{"n_layer": 11, "head_dim": 64, "d_mlp": 1536, "activation": "gelu", "norm_eps": 1e-05, "attn_scale": 0.125, "bias": "all", "init_mimetic": 0.5, "optimizer": "muon", "grad_clip": 1.0, "decay_fraction": 1.0, "decay_shape": "sqrt", "batch_tokens": 131072, "doc_mask": false, "train_tokens": 781400000}
Each number is 500 + 40 x the weight over its row's rms, rounded and kept within 0 to 999. Layers, rows and columns count from 0. Numbers have three digits each. The size before them is the row's rms in percent of the matrix's.

# q: layer 5 attention query, 512x512, rms 0.0386, rows 338-383, columns 128-255
# k: layer 5 attention key, 512x512, rms 0.0388, rows 338-383, columns 128-255
# v: layer 5 attention value, 512x512, rms 0.0357, rows 320-326, columns 128-255
# o: layer 5 attention output (transposed), 512x512, rms 0.0583, rows 320-325, columns 128-255
q338 101:508485522492440562450511470522526469493497576467484539476495542580536487529455539525554523475503461499451485507491503485502462459511515469472521529436454567513466496539502508494495466529485455468515506492458470543450589497553464554521484530502491471495471519510505529459546541433473519507503513484597484484549477488485482488449555546508569477509496544541464474494503486463539572481509
k338 097:558433490486531500588447507470494614540515432523393434540478554434538566434508444441481499512535497474476592473478524535487575508442484486549546537514477489524519450489424445482435548451498497490464400502544480476411504506489584474468521532529476470490507508567499451520547514506495461513504484516507497459540502523514463466492470494456522578530487471489443542528538444508461447494508
q339 100:489485503510513468515535503533431438546423613519493526471494486583564543493505500491529434516503479527511515525566582480512512543467485470500421522471537458513387519502464467466467505535533533518540431470487506501530463489503497480479532469534468519454515556529553473501475493555520494482470501496493507509515498552527456534495605436558398437499491477473558550484571505489503522482490
k339 097:486500529416501510492504548473520537479551476515485519475543495465430514519489466479458475463485457507458517585468527526542465517522558509450569472519426508470502453520504512594437524480567508498521520517446502417484449440500512518490514473501485527484452500474477476542518444548548604508545550470489492489508478519509451544529476523523409519532564612431435451569532517561453482470484
q340 097:509510520501509526595492493556515565409448447496481568575501609510487465489486494439473460525580505458524480498591451458418466454583476554518522438492539485454542477491487520494409499490554494455447504571501405506514516528455504461532505460457480520544455537592471499534482434503555502462536505513509504429558530535451549499519486495500414463492527530467512561467499463474485439530525
k340 096:446469431508525519531543523523600422434441466530465498558496540474475460516518471481441590515525524498462512479477515550548431547545516472493462542511490494487523538497407493493522450504474505531556510487570500474495460495472473522497532402562533534485469543455538423443508423451486568496573471397502506411506538534484524485519501508452479485497504489425454514572525531560463519518466
q341 092:538493522481471534473491418470469531491504496547506439448448573536521499478487520411488572480547579503493492510498490441513520508516518506492455467548571501538517511489504520505517586476523523473547512483500570482410510507517514511573554506511508569493509418511472498471431505497534452524466512476530527465476467451508465425526440471569440579560419483477563575505534528465491504517522
k341 092:516376533497540483548507536515549579492483492527481575444493491465526457468570399502606478578466511448502490475473502434485523531467505531509472466577510529471449464473471473512538484542488521474526554502503521507475554512490479486594505437485467506417568566546484519496529477558446570421473551540473502498535566463445519421527493542505532463571511526456498377474460477516522449604445
q342 096:449401490491500473543523475562464570524443457548400455503513511555493560596465439474556535492511465438546585463573528458452478533462582483513467492463476569515531564478472485484493493565469569495510455577498518538474488464522508516471484460502441548534477478444527524481560525543486551495437569524462543513527484470480461451576467437501484503489496501542526474525523459507467497524432
k342 093:497496397549492497523495569475528552511532516506520452463571472467473572421540516559452559508481381463456491567482534492488515472549487477449570504479578465519494462489410489534443511544388455456517504481514454482582481538453533455517518494468445506518608492476462522494458524538500428570462475489490540517536492567500507460465505538491546504509450503502463626455487484640543493579430
q343 096:528446488489480565528547481549500561516493496506448460494480469552507456509461649523486566542540513506478460486572494474503421483554456461515534434489537525488429502568519496602459494473556559530497551521494500527551414551551477503534474533494474492523475473557549506552474493491570465490462512539441472471492460579510433543444501406499516425469504541501419503525474432520504505503470
k343 094:480565502418512508547464518532483508441420423507504457503471599532563498517545507489520445542529498467532543470472478469538517497490555593512497553487571463471538514542574464491509499491532521481485494553521514522499515514476514480506589499526535522523536515585485534426461437510443451497468484441514541569512502502475485512521474484524473499489483491434479527502483513579519507515454
q344 097:479569504489464420455489422474535420493490520509569543515500513493481446512539479498466535438492516541523474505521512546535514401551424487447469472479537489471556498555517509474520506436487522497533513582454499525494527532491525523526516505495469468533496511536546529465527534593448525508511541475454516454437445492486483537504505477501461521394522444555566457568453466461470450422511
k344 097:536524450519427557486513537535462511430480462471499569460405432478512478496499519448523474512442471473530452520471526455489484469471515531533508524541497460506564496496450508512453563491486449487526451588555456475451451532489459531488460464491573477492492447491538475459617485476455513489521392631532477504512545485549501464565490457475596482525549548471508571475531460455521492508522
q345 100:480488487520470508482482480546488547588587495514488493475591555449567517487460437509472536465549513514563457543491456504521574425532434468424460519470418569487444499543514574496504447511554526476575431473453477479463521485468517445564584533554485557467508467516395571549445464432484453533484478534451509456499484526494504493464540524519468473513538549494549543524533468484499535484492
k345 097:444491493580545484533436569471431481431506473490543471529494521492545479528498511498534532501572521398463488476526498405466499497514552450511516513506480523526518493504513507499434546480510449463543550498428474519463457553507520511512557571540545465493467512506517448484484490472478487472485582475454484536594507470543481489570514438442434452525486520464486501560507415501495475530419
q346 101:505572461474476456443413521459472493553453566494472472505521480465473469524537522522483503552519506527549452527523489551455489517505548515511484556472559552469498541484534457525489486560473540516493555556499510476526463509545508463501527513522532477481522493508451576496475526509488479510502491451444492536511516438484447520453522473459475494484508428466506524466513538581521460565515
k346 099:558501574514554509457460508541463524526530551527438511424483499479527587553523504503536518575527488534554485487488444499566449490537530472565510499528515519485568504480522515486491413472500502491489488516512517522523565481505561446493527496552511534456458486476490564431494523398480511483479509494564450495469524641563447479496475520469438486436477558514499518521522532446548505464496
q347 099:463507391525420491554536509529449566487589495419511529537469493531473479504548504503444488462485519440525466483537566550466426390576525439470519474501528499506475529459509548512493497498499555528537528502501460494517498559501543537537555546497534556534486552460443511421472517487469512471489419466475481488450524464518511477490466559514486494490520537579525483547503500545489492465553
k347 098:497593459478457460487394489484489508505507533500498575479511528544525511480529527504445517538520553450552562455458460453509551502529505526449518466550507581531459494500563575497515512498500449487598542524579467410491436463455498571423458519455539495479552431501495459534485488418488507479531407523503527491488417458468473514470461534535503439494540450501540473522451479523536475417464
q348 093:570497418533505566544541488545528499465515554495452402522462512514561453429491538462541490512478496482533510472574530497537549486450514496441516458527470468511492494414477470526524456501530466497523518451481525454491405580454551545475450505544424486494523483567471473500536538508546489536491392540566514453529610467496524504427511537435464475452475535561527512439497501483489523558484
k348 093:470499558454531564429527528519486537573484508487489443444516520429453482413437533517490507504477569505626505473456487486428471561537469465542430516473449497518567493514554478523506482443508502521496496506455558508505519473534439461550485478486501431440582542486504551449483488510502576564496474559459488505448472458490520516519484445537503517435452458436461509497546473497460505469501
q349 094:531525486538529445462549442517432522455491531501510461546411500505499456503460579490474495589515484526523471439579539506527479509556541504576474567438481505499494480512481572466468454493450520448483474536458524469489520465493556491514528463463514499467578550420483503561567528495524467474496504485523586463556536472493515490480433562489510480546410545563506537535442530454469510510460
k349 090:515428525522479462490503536442593491506500485543504552525488452491503540491533539513550468524527539530472518507548501489520418480533553497409443490537538554429539499508463501456456461475476509498456474474466462508594488527473488467536482474498581492564445548495524388496507441535481442489538504512509514476476443543467474467457417455571470518532438533452513526531487432500496474502521
q350 097:426501493475435455473472508496454579490415504474561506497534431484543447513500469524534478525474572448455480531508505504489515578466465463496497524421528475499533510513435599475513460526524445504478541474521476548507549549507542501497486480539532520524517493441491514522515603541454463508534495493553525526451495465483450507441536478487445488515558467510458488491505496478493497532560
k350 095:600521557511578530518478464488507496509499511443500480483514507391505456490496500534542563444451476527555439534469496496471546459515610424523473457557516475561465513514440401464529572521471467537524508491514459550513424412558483559489501528511493481542545508565489534504466472481453474511485480491509488511453482539481525504513468486506557434497479499530491446480497479451532424534448
q351 098:475462473456481457452507495471488527538537488432507524474558480461570480502548498487506491532438492518456474494465482473481484574524515527463532470392520492523451479509518439478542514405566443425422419539505516465516486534436617447479474544476406522472544413506492500471453512460505439497565497526418439483526497480518525477427570523499561442571505527459510474528543428505492482481513
k351 097:501464520503468476475482522548501504509467514483431428532392520495452551521595610445432621467483572492537578531494514467448492511437462449486521559498542520503447540538596466561521464492494548522462525459509416530476491488477494518512482467543446493445560478502541480548518387471467571550515513512516508440508481628569478451511470517462486445472591562457499534509540508451499419495469
q352 097:508497580474466508535562474593542490483432434456477560518485450437496505554475505543533495473454475487459551470468519541540567504525479544505470541518564491556483475507460528458493506460478584473468458449525580493492464517516507525487481463459536490538508492529557466568504510573541474487515528447523509374498511449478504524483505505530496564545554499510536490475488537496489589453526
k352 094:502484493569472501598516519479457590457491508525514441520586496501446500429450564493549521515477479507563510451463510468501419444487471468450492580506552488511521509463476511550487465516507520493535536466553467480512576463477509499562477454583485527534469555454468418486493424495514534447541503489510433486472502467549515509487539530468524510453449527458500465489463524476480493529466
q353 103:467491468543474555491548470445572475476496491473481481464560535568541468520530572465539520491492421451496519509542491522478457417561566519486509370514507478472468466513443531524522544500537470506484462526410518495493448495537489488522482467543523512506486531520477447482540549481485485538460474476480547483481513466591489435561491494558474470447433440516493517502571527520483554468542
k353 100:597475456506475563531475490553466451465499451457541448450447450495505535501367411525563468493406514517497541510467469466519519482490446502505502510489561563479570483530474500491525475536503457539497467491565516457497492495416509530497530480548604531510506495455501525540584498486512525544523496521529466538516536495456450507494524519481454567495475525499477517523469512479477492475429
q354 098:474499443473516525537465520543495479501482467468557477525506501547474573466477479566499477426472499459473473472504505493445532426552620542446442568425493501491452618496550536499512514486514474461403442491469443473530525450532509576524485489482519536521543560522489462519442534535514449511445534518431481546570508542543500457547495515486563491457474462456461516497462515453483527523545
k354 096:546554499480519499512504492445549484528500554495439485532506496565490447418487501564501445491501427467447403455510462457474478462442484462534608519536494580517468521454515503550485521543468464493508550557449466496528440418429499499468549524492490523472446453519461557580601495521562479479465490557497520596544505464530506497502521567523460472509518529552538555516447436529484496494561
q355 098:491501516554524525408458499533495500471554496565427478494488490517495480484543516503569552482497478402499498533422492470458469486540512445449460512497559571502547527479532480449558528493508411512473438491553489521554492526490484560452527433472418553522537520447445500553497492517461553524548518507515504516431556517569516536569522509475501529403476451431513546482441542455490512495473
k355 099:543433504498486442529505422490559479479497476495479491526544528448545456528473456502541452489512552495563455485489536477528484483506557509495501510460496564451465521488473468455452523490478504563461546473491521512531465578482522504521523535429457557522530493469514538568540473576478485521451485497515498469533440486548491536440475472494453468512451543398582485514451489514479458493518
q356 098:460413550552522505480477449496573488552485468461507447465552503482421458589500474486477543493569470474462439570468480493513456515465539549520439467529521513486497618493494573475524486503461499423469529543513485531484430546465410509486530515576438532503521468481527518511545537441528473504483511492549438500472550481546536496470529510503556504494437524496570490547516459479426480563511
k356 096:504521489444450520469474474520474406451513550505548482534466489496454511512590506523533563495441464477485528508544563533490526500531510458472520479534502433613452499473485490538453539560502482518509493544537549461485551551508565507593544528470582576504538495490438477499439461542491544494539444513536512559469561431465469567473529522515586470530492453542485513560418555567468489544569
q357 100:576533513497446467537475497476472508511502543493465518517517510539488481525504508457522434512546499561568456489445515555504462473447427453557487433516521528493533508478496476537484592445540522430486504446589471471506547472490560557547503526534529492556538393443481475517549504566436520474585511510542543516438470474520497520558519524433489504536454547485474490537506483513546499490482
k357 099:473499490518432453526587523465470523494493459490487512481478559497512506494532581441432522578510513433525503444495557535535545518473504523475450463541412485535610524480486562485512465445503526491530545447481458466549451544467450485537517550519495531510509460465514508523432446488472432555498468440482440473526531442503471503475538504490501528506456596543505522458490491504488515492504
q358 098:494451467558482485539476524477486544460509504519522534527526459476459543503500507467476464431421535537514512559518481525487502492557519587491475542512506448487541500497550510497544374559540511523501429478458506447532498487526511481609492507544465449518550539454478500479512471548405432511458487495457484510460485503471522582517520555532467473451524535527454543523463473522462487490526
k358 098:499478446543463470595561476509498384483476501477474552468465533438488560548521440498527513604472498473499527429504565527485490498511455488545493571480499499454441401484448506452508597475536520516460475520405460456465496487469474449469577561531523488507466492534543534467469436493519442507475427485492493501479507487583450515483550566552436474547543460546509482496538501536479489556549
q359 098:514513507427566524508538491484499478484520554509497550477418546547510529562526510519518513441560517483489443620588481517542485456504448517470548516479482472479550507442463509572524488517517474464477462461597445501518443447501433495548550492550460477443488574445503458521488561465461451506479551526539516447459487463551465527535483466550541538466533436461598521459473446508529509579535
k359 095:457560540537548529556509497467504559457437522523523511507534503499502503492522511560486478468496489449539534476477401471573486586503482530498507525567428446509479518449580491515482509540579523509493448510464517567567554431511551477583463490492476538411513525511545522549510651527575478447524526583516581458479470437514476514493495450508459534511528534487498468543482465536484421507495
q360 097:518504540511547521499497577493542502450573546587524480469493545437534536398494526536447518496537568478523519544490521510565382487475466464532544494470454496505480549482521443478578475575559509472583589453530461516509440484503450564476480495478545494502502496518481493525529460447448518539548469574508464526483520539432506480477520515530483513534512501462436477570562494483490444414476
k360 096:464503557527518543453525451486546535555473568481523509533461521512475468593461473461507554510466494488528510499469477553528521499453495487485527498509545462512567466540514502479549561511583448613428449439520525541548467585434519500522482423552481568482484510493485541476500456524436478468472606579494587480557462530484549512577491409496506508547443472438500538534505523534525569527480
q361 095:454479519429498578466427538472458556519501438455511509455491450507482493473508473573483619497546479534494468546465521429519520503469471501500544522544502459505482504527526497468506522530435476428469497493456500537484493539488565489542557493506510546496497460434427470484513555497516431492487489486483492499491526461510495540536491504537493475475490471455562503503449541492458489487494
k361 095:442498497520531481485478500553534429493515493480502526487517460489551507498531535519436448486563512515466541552547499402524517421472510452505427487476525535482496504480552520475501499544426507515498547514521487534467484505445482530543475572552510472435483533516392485535475478532496497473515491532498530500496509472380494515495440521445495577538526560512496520527487560519412514463521
q362 101:489481575539485496589482443513487487465433528514497505526463556443518512487514480555489539607477547465488526516547510515487510534504499550513417494491533461517499549508566583624506487505457426530443523521519537465468509477606487481477500577507487522519520515472458472428492513518539515440574502512510431495498499516458437464464479519502492489445575563449515468533553431529488486452500
k362 100:435559462488481545532541425569493557489573539431495506447562463511500506505519441489504482517544526537514525524564561460452583508420463541564465483555490559523525455507528485481466528508489391490536522495480504493520510552464504444444586571493399533483450592519489579426499505510451476459517443517446523493511469507452507540523474527490389443455536446524524439526517465482467510468508
q363 099:469515536503510527527489487476476533458504460511545522627492519514481482514517467484460469454474525444475473498443466436478560510536498460484516562460493532486455476520442453490429494466514553501485510431519562480426544502518516524419453556531512540536549486542506530480598445498508532458482497531504499561509476486571536518485532526427603467478485464555512390465522615458469465491506
k363 098:497478511496462474500518536486545531518591569504509432523538472521548433498499440493417514477557463568434513459486553560451425387488457454485447490444453485577577505524493460515547489550515550462480512470505464503521511531446465498563459457496518511476502511526437412574507449470580503417491438513530436516493525559479430471584537457532416550511537508404486526497500463446624501477517
q364 099:479441470552492508555472434526505530506483552438493429492519462524483555482443426554506515478548455601551555471468512527430391455482453503462510457529504484514528465483576526532534464501505455513512524534459528494492547597438426605454506492503543497472435504487427497526524568531478574554493472479511499431539511559584473438482458491518484515494475468462502552559440555552483522470425
k364 097:453590414509472408447488480520499557506499478536487557521486494511551522532432465484463531485547581542538493545512580478465518518575564439516482427470526467480474487482511533490402549512524523468453479472523447511491463491503532480517538500460456506523586487486520478488446533516524452548481520519470486531585467493512402509472506526568436475556511504550450559515451508567465522509459
q365 100:571496533529495504538516417502541530538507433495495515485527509444527429468485479465462486470522477496495493523495558466411477471437528511469496529554578445462546456521452472510502527492483526404475535460539508501504532476575557478508527557602494513445461449498459477502428543501529464510425489430524465455537456533546482544519488478463515469493411496539452529466423483546448561474463
k365 098:490532471551502469458470481510475504503501585494506523512525527508475524530467503564434468627440514507535474493507483506477556525513581533518497579493504561477493496470513523519462569499510515540451432497524488467521424476510481535506555483465533464563504557518502559527556505421517510447441522540429548506437448506455483527542524539497451465471475554570439476549527478455428464472529
q366 103:498511489490536459504477581526480526517502526466493470539503448496528549506544522457503535558445523506467559523503539547494505527474505421475511475440527471517570549551595441439500478425555503495494449464498457414444465494413513427520499530486481537494461456551544516512485542548466475542456516498495471511474452533487524467422447480507539524427407531427483463525579470494517495450506
k366 102:512438484494552444498470551485454448545553551494476519565487504500467510452503488517531526522519496470535490510547547502457537519553499496515532481507502507528448502528454522538552532551526374446474557511507422464493513460490488482492532513486495539479412465529544474568510524496520528530524493462494514458419490519506484523535420405543546498552430429517489486515532507526503463521465
q367 099:505574471415523471565467503511485461453514518496543480531389456471437550465498487478470537539452526501532488500488475431518489478497543465433501490541514426506484458489485570438503424499525516549459505523498568489494476461544548550588485442473498444434492504519609535452506540501518513465459483533471578464502491518564517506441517531506474472498456502571517515477459463523436516520527
k367 097:503514460557471496530504529455487467499529496546512491466477502497573527548506557504483453481497503507545555524542487486427490470527596556489569498550495538489470497567504498488478461511494459499543460542511566558453514467450494478481520531499526497456486506456508501495484544483455430508440500576467491498468464464510506393526524571516412486446484509513497491482555472469420477579483
q368 094:394558454465496559504497414544498528467479497476494508492515551490495484474483480520503478514427455521552539419554535469516524576467493515523578475522494491501432543500572493512524423583513475478448518441516531558513549529448542560598525482545547539482430424531516462495506470501461509447481476467451457520548491476480501496519507526487500493447610525509501479558522447476436456494486
k368 094:563543519492541501503516523508501511573539543505465538500484444439490524505512469488582544485562499537469535446422479521449464458528513508526399425521464429511503472504503536454489533479539571468568545486511497496503456482577484449476566516474533443526527530451533503464473460454461511502533429473604544493499500488525407469562495458508491442486450489453521553477441510523463476490460
q369 100:557452511537460471489539524477479505505414487442452625387525535569499532499432451501557503488444560535469473633507503435509499464525513473558548481515484505500496519512525528535526549516510553503510503512540560523505531505470507481536546482459433504508438510509472500561470479559472516546549478509490453515516469534532485540477483478501525502460463503534505516491542548526522523567561
k369 098:498571540555518514548472442505492481453521557485524520483443510533477443510502497496500584565442576450486501542529503535517481532499571494488536550553516524495501470408513482512480542535512466488490577438500498434482531505555557487488460496545522519508518500485513491448601538510569535550506517530589459548400530489446505516447482517572454531502528361526444529541510470430416512532476
q370 098:494492535494517514519528450549473514423441476485465561465459515527338446440519565523458460525475491486532448562471488530475497580536488525571535526482473541430507482523566471524488531502446476531561535521448474436538505471385429470498610556520463508517487418603519534500523526460473498522493459461534494559477523544542468449517489473488489571498451471511531520462532537430533463538462
k370 098:462567455507524464486531408498546478511463465562532474502500503516491527494517448474486452513422424498423472499493589519550521469481457539487502503529506561533542514515530489566416429499511439423463508481505468503577474404584466471533559498549472510570576523462515499505480509479533499516534546556492539530534498536521529525549510506533510463508537506504560510497510463502452508485482
q371 099:449484528484473516542472545521454524540538501504495423481506489513511518499513445471484484367568488486447489510517523479466516487451439492489451526523522527473441536506505590532528520471541487499392564536552497561490506468433538500505474472519459548527488499497540443540515463463553474428463569395450484475516480501483460529472498491488478523466461535534477539452484534513465536518494
k371 102:485510495454483497554526465497552442516404492429504434517530460514514495463541540516544525479556559516568471504475518500536449462563441544535504505538463503545489494486488460480451466526535476524508464510496551468492604503539488505480428542490502446564474534525441510457616466538530519454520509559556521460504443502564477446436531500464575587510532550574478504500435469453562536524520
q372 098:515529504488528447515514509503509472496429511521493513496484475514559528477581525489523427459472500547508562528442546488573434548549489500446485469483492522581544415508474507551532551571442542503465477505527487504409543483472480481617508477570490523540479508416494482483529494529499536533493498540478472470516431534480534495486507462486563549461520485460511479511468472513527543524522
k372 095:475543537495468449500437565460479514469506487505497530473525444509538535545480428535500492544547480556546471415554535492487522516470465535538532471527652452489503515439516466547512472531442529515422526492505562498485488416470473541434511491501433544454473443493485524488553465460497451535570484532476556531502451506551552435576521518513404471537457519541465550511529584516512494472482
q373 100:530557573466512547485467478426515460469510477494496526503555471445436555523486462505518514452544570506541505528538478493455464504510540537557562503440603462521453547547486515491501525520502442425572510488506441517452555493470547479494473554446509527421512561506467553482557415510486439572502533579466469435518557524488450498501519488562493522532550476552507459472562489486476536476490
k373 096:494515468541523504483495496440504484512476439570527503479467435502544524484505463553492502515496524512503468510590491526498505549554463477458481443570482517513475470528547497516569511488525433488588511464455486543527444495510544551465488456587487460533537443474501541585473424480534541521481456512468458527491482520469546550574489463456479487474459584472450544556531458485517540471543
q374 099:448486535526494445509443544558514402511482501552487516458464553506546452463442482473443482506565450519484421527567410472604437453443481533478437414461483537440495445525489481461484481462479509556487473549532534538495588482494515477539516499500504537513496482473487507469464493565485506503455478431473436497506522517508534491506447562524525516489435554464498501491581530491474515542480
k374 096:499484484495435529523469466436544528425440517444478486592572473508478476507496476466475470507486495545516479505522540568471561469564575466454422550484468572484472432536549484553536529472546485483463537476459482506528463514399478474476468492545537519471517486447511477460509478499436564606503497492441525543483587435519461492475505511502439501523533518519511474487464515473504526505485
q375 099:442512456425526494581558435520477528429488549504587467541418530430506524508417528496543456551531517593482516502490491504519529480491488477511516440523398563451505510500543480453491517501465455519583541455545432500475369455479565421494423497509536430540538563523538502531527536525519524500531513460534471504457506512446545544498550508511544474572526441471451454493511491544486576485546
k375 097:523432508502403469477519596504487534550509498512478504527613541513421517450520464521510410399500485539460515518465505504532494554473512513489464503594494480590472448506476487447544482475529458440520484523483595497464514488527530488481512510580551505504501476483522468421512549435489533403489510461414481511521468591504519533526487532490533525479452442493545533474506416465481536473463
q376 097:507448527521478558523553506449511488522470516518481566458497486557406512582497446481520500483536495497484470503511533453524468581524553406488451496505518453483559538555415480425448495502498400488548478507506569443432480566457555531472532500459444462496607566475503535494495526500520475465522405533459522512477526410470499529461521518424599490517449506540534495408485462488478522533534
k376 096:513490558508587498526456445509528496512503544490456488435505466485511509435499540539524513465577518444443431445491481554472534512493586579427494520537454486485508494470492465515483464484473444496469506573566524522521535514503455537515494451552478494488504473524490530521466441561527542467494526493496558550517528416518479455539510459558481570474507449495436496547448444531545525549418
q377 101:439517476477522481439502472495489530469473421492461539474527464513580535565495501483555557578541476577541534497541496516489486505470472520513460508569511476511431501539546455473543487517397479452490495433452486500551496545543499582500476515486468453502520487605545502470489513565456491477494463525503541507483525436546426478481550527604496457474453471481540497493510435539522545541606
k377 100:506508494482467554458476550532499533502512529502481447430536413498475498469537510406479523467572469509535442482529448436578548507513581511471464505511524437467455489486537473504522495416498486529504506505464511450510533430494592550563584491512485596451454481448505494459502541485596451503483541511556473500479530513473564472468464408523546510519562521503564598473464431474486511486444
q378 098:509435539454540445488592572490507499491463486477481500497484507499583474499561501439391578465500521558527539512453577436418543482490481529544545467494554462489454447474474435504538463570469399485524444486509459520502533509590541420521564450470466577484437473479494534453471495524418570418434555525496474471515503525465522481561539509533474499507523456552489471504527531555510514473531
k378 096:529442511553520480478519463467521556548486527483488513484549500553502536451456489531518587547567562469513491513520552519533506473517504497591488551462483495434543552522447473526573548510573520531532475496540468470523475462466540551476476483539502474503487487456527536412468466482550509483447487524483509416481577443558469523520488541510625472534478583450461540593500490480478453429510
q379 094:504545569504523472406444498577463461562548500461500577466465473536513550483532467544467400512478543462497569454540574488562506483494488525540556556552535529524551480459468525541531440487531484534477502555518495515440457497513508587544528487572508459457487528507445513476476498512442484492556502506530468465475510463433547511557521462514502524429519424510468516558504506477504533474402
k379 093:432538474498445531507466545469471517584491494551525445527534503495484466531521521498490473524611551572363525549499514461531415509562550483532511543471473514493440523513472470534435520527478505507612499518474552504524491520473528475503496525410498455483556472561486507525500556417487430488559522457455584552502455423515445506513480476529485424429482485556514554484546452458510542513536
q380 095:521488478487531525498507475496449499537469556484467526531488483497492472509505442440423446420391517449496390480493549472464461509497586461512465483504523513471547426470462440544499567509544426498525506512535503535442445512476574521504505517576522526478539467478520577450582464418486456541507564487536516493539508547502521467443519519503504440506478470471492546450504506547395490498548
k380 093:524488517481525590482534457464579495556492453471462440425426517472535536475502514526493508526562513471490532471532521495446466500528531480487540532517546504533447528498487509513458442485449425482508464517484531501392589467491498547500409529530531476497501544475536545483477470488453577440532538539438510432549511460585463432483520512481471482524486558468506446556428429461461560460546
q381 097:531485457532528523560524568503526580456536471418602437482512473481508481445506438488478519486505525539557511533452491525544532466512449446417496531442519519508441416511556451573500552517500502510481460392425567508478487498546538593521507493531536515442522523473460515471510510491473516475541487518556595489550500518482413478530548429514508529552428542484522533592492587485553484520561
k381 096:471506502497498466519494474495534552571500453524533541495526523516488540429463521520442442505402511529499561531519519532450513470470555517468494498434506543547517503475479544500504554549436446474526445522409515513521577509471468513488533591519544495460529471436419498402453526470477470561537482443521469516495493522494456473542519525483481511525561510453496421483513470561472528576527
q382 098:545496521491530444473458409513551452553506475502561434504506493534499476524405501438439455485456535497513457535552575506393608527498437551572510480538452556458523548526413458480531549534489520485563395478431503509466442455539572537536424483512555472512441491499421487472511508526453514549494473400465437573547507552497484467497499449504569487488523514580487530535502485508512455456468
k382 100:537510474496478514482495483453531547457515548517518431517552530461501483492462490512440536489477439576468450496512464488521511459499454534550565498539545545512470487549441497497462527555538522526487490473504503507534520487577549503416531497568555507529526509549623406559487535486491615502487501513488500543486429505548545457567521524499498524562537543495521414476536528534521512463540
q383 099:595454508546549502498510572471443474482557466430413485548546509465478426467467440523504525425523509517546497531471522518477599538521494495472492558504458553529528557455502446487524489586624450494530518570431442522505534457573488525539545550563519491505455518455497464440503431476540524504529493503531488495539540536550514500473502454479481428485505520497431578526554508479501525446585
k383 096:453515579534522475491472525497530546550572370500521446472480450458477555509457435517527494489467525503556443399484536463544417442524519479575515445537495449489487522556533487461446544478453474519524496505518530482460421475433480521500522495450517531444554571494476463556492595576446528538470487483481502512503484453532577448488511541506470428478533452469492458573489563491540529488537
v320 087:562501564501564528400460512474481464453496485485468559487530500533489381506572429512509481539458459514456515516509500463567495588544505457449527548442459519485532501477518575552497425501485480434507523533486471544483456502494598570468510460516525436528443443506499565483489517406484464545481459458507480475510524595501429464532518426515520544444552451435525459475498527475486470449444
o320 094:474538450513483485483439473553518468581504528542480507470535486509474538546466400434524462496563442485494469453366606515513557434524558492504507475513586475518444503486503512483565479497477528502502560536525487547455512492498572498529501515472491527580515550454501487479544413510493498434436513493417452489537505459518581545488506446434496436425455511475564501493491585511447469495456
v321 091:478434528494455527479490540512487483528458526491498579536558510521508479554477508475479475472470490503549512453484447486452486460466449485488484517455483460445505454490508502460464475472549499474514536493473464557532503529521559455560554488544480473511541472463443466477540430532509526564523505471509482541554597478470490466506467479543511523484506481464458532476475532531513517489469
o321 095:471471493497518477500485481494528534512473461585443538479581515516501469510557513502546530493433498544461487440543503589431589532480471504531489497578546429509550534553545440614519495534519469491510496455470525431508545566503431519537489458462456477500529468451497554452543496465546513525380465586507506516508521532513474456438507419494531559447530531535476544467521505448471505549505
v322 088:551474464519499556463500526515525575503497527513507504449533507493441532552508531445499559475419516489542424560503553485463517586497578470527479494456524479472516487514494527494467478502441501462491463548498497444495448467506505434430554481508488478534522513529512540533486524544543531458512489471517520444492488511510499491592461470517477489613494441550467496497491488552496414544479
o322 090:588545460517569510501530479445493473577566428450469561528480551506530478518566516471493485459527519453491445499513507523501536454509510445562446525496478578442516479500569473415457526468501538508456515508453564506489532485550395450474498538533528470537417469489565510479538472464514507507465505579562463521490461463502458472496514490483486497484448457481492536551504576496497484435519
v323 089:500501551500459468415427523489498480521605483437575561513509543486472506523459483508501548528484511492500512531577474486558514597379510580546538535494464470471500472542524474502457540487487459528549464364486447542415546530494487430502531523504444523454461458506574486463500471557556540510483462535541510540530491447525537560496489521507445464479548425511600497498488483445495466490544
o323 092:484525536534468510463543502507438507511500518535472442494449516515439492468515494511476551461504483568534575502536509475496511549521569453480442495509505483574555454464474487471551408501486509503586519486513542415523535523515487411537404531449506557530490541454473458491572448545518507488446533479488434558499468494465545430580496514510488499532383552552460484523464574535533567485495
v324 089:497445563521406490456546485479481599532482527484494451520541496472565503467470450497475478539481508524450452496540550468492463537447519507549369540441482507520428503458453492480489477523584477551435565510413560530471477467476466532493440506557525448497528483492459481444515468456505526532494407541542568458484497478556532444511566454476511565552462535495496472518509520555569557565581
o324 092:487515455471468511521492491544440532535435484476472597543535522478557508417487479557492489481456403473556502541515478491546519499514541448464491477515489517545535554516503485485536500564473458525471504514438491533517493488521505519565490490511463525512459557551482541504424480529485482466503439468489462520426503504464465502474506406539489528530474486540542494515507469526423451475502
v325 091:538480433533569526511506460438470549445462532472494620456510474461539494509488479543518556529510572507507501427525467471532499576421511520551509490529500469500469449484493490548448446480452499524490513542638463507474554485520514577553490467542469441527467527498495492576468497534480513499519474499529423521462513573536549456523532495499419518485534524557536445504533449550466474523546
o325 096:487505547493447487559489523509488493513515468569527479526486523513500534470520541490507469408547411497489555492486459527448447499516491480440503499443499420504530503554497560443542470537448536472434512531533554533524423524516576508562477530498498555483564536527474516525529539511470546588525477504549488633521551451554461530429536444515545386536494485452452458496528449475536510521498
v326 086:439476506533476504514486543478454490567507502502410453534512559491557512534550489504427512449578512460481563475485532510523477536475540537564487528484540540403565493479533495456552489474507546548558450549511460412535451498567476495508482505492523539514448475530445464467500518487481491474514495447525453466494516554500549442497462509576435539494423491498471443516557544538535450504501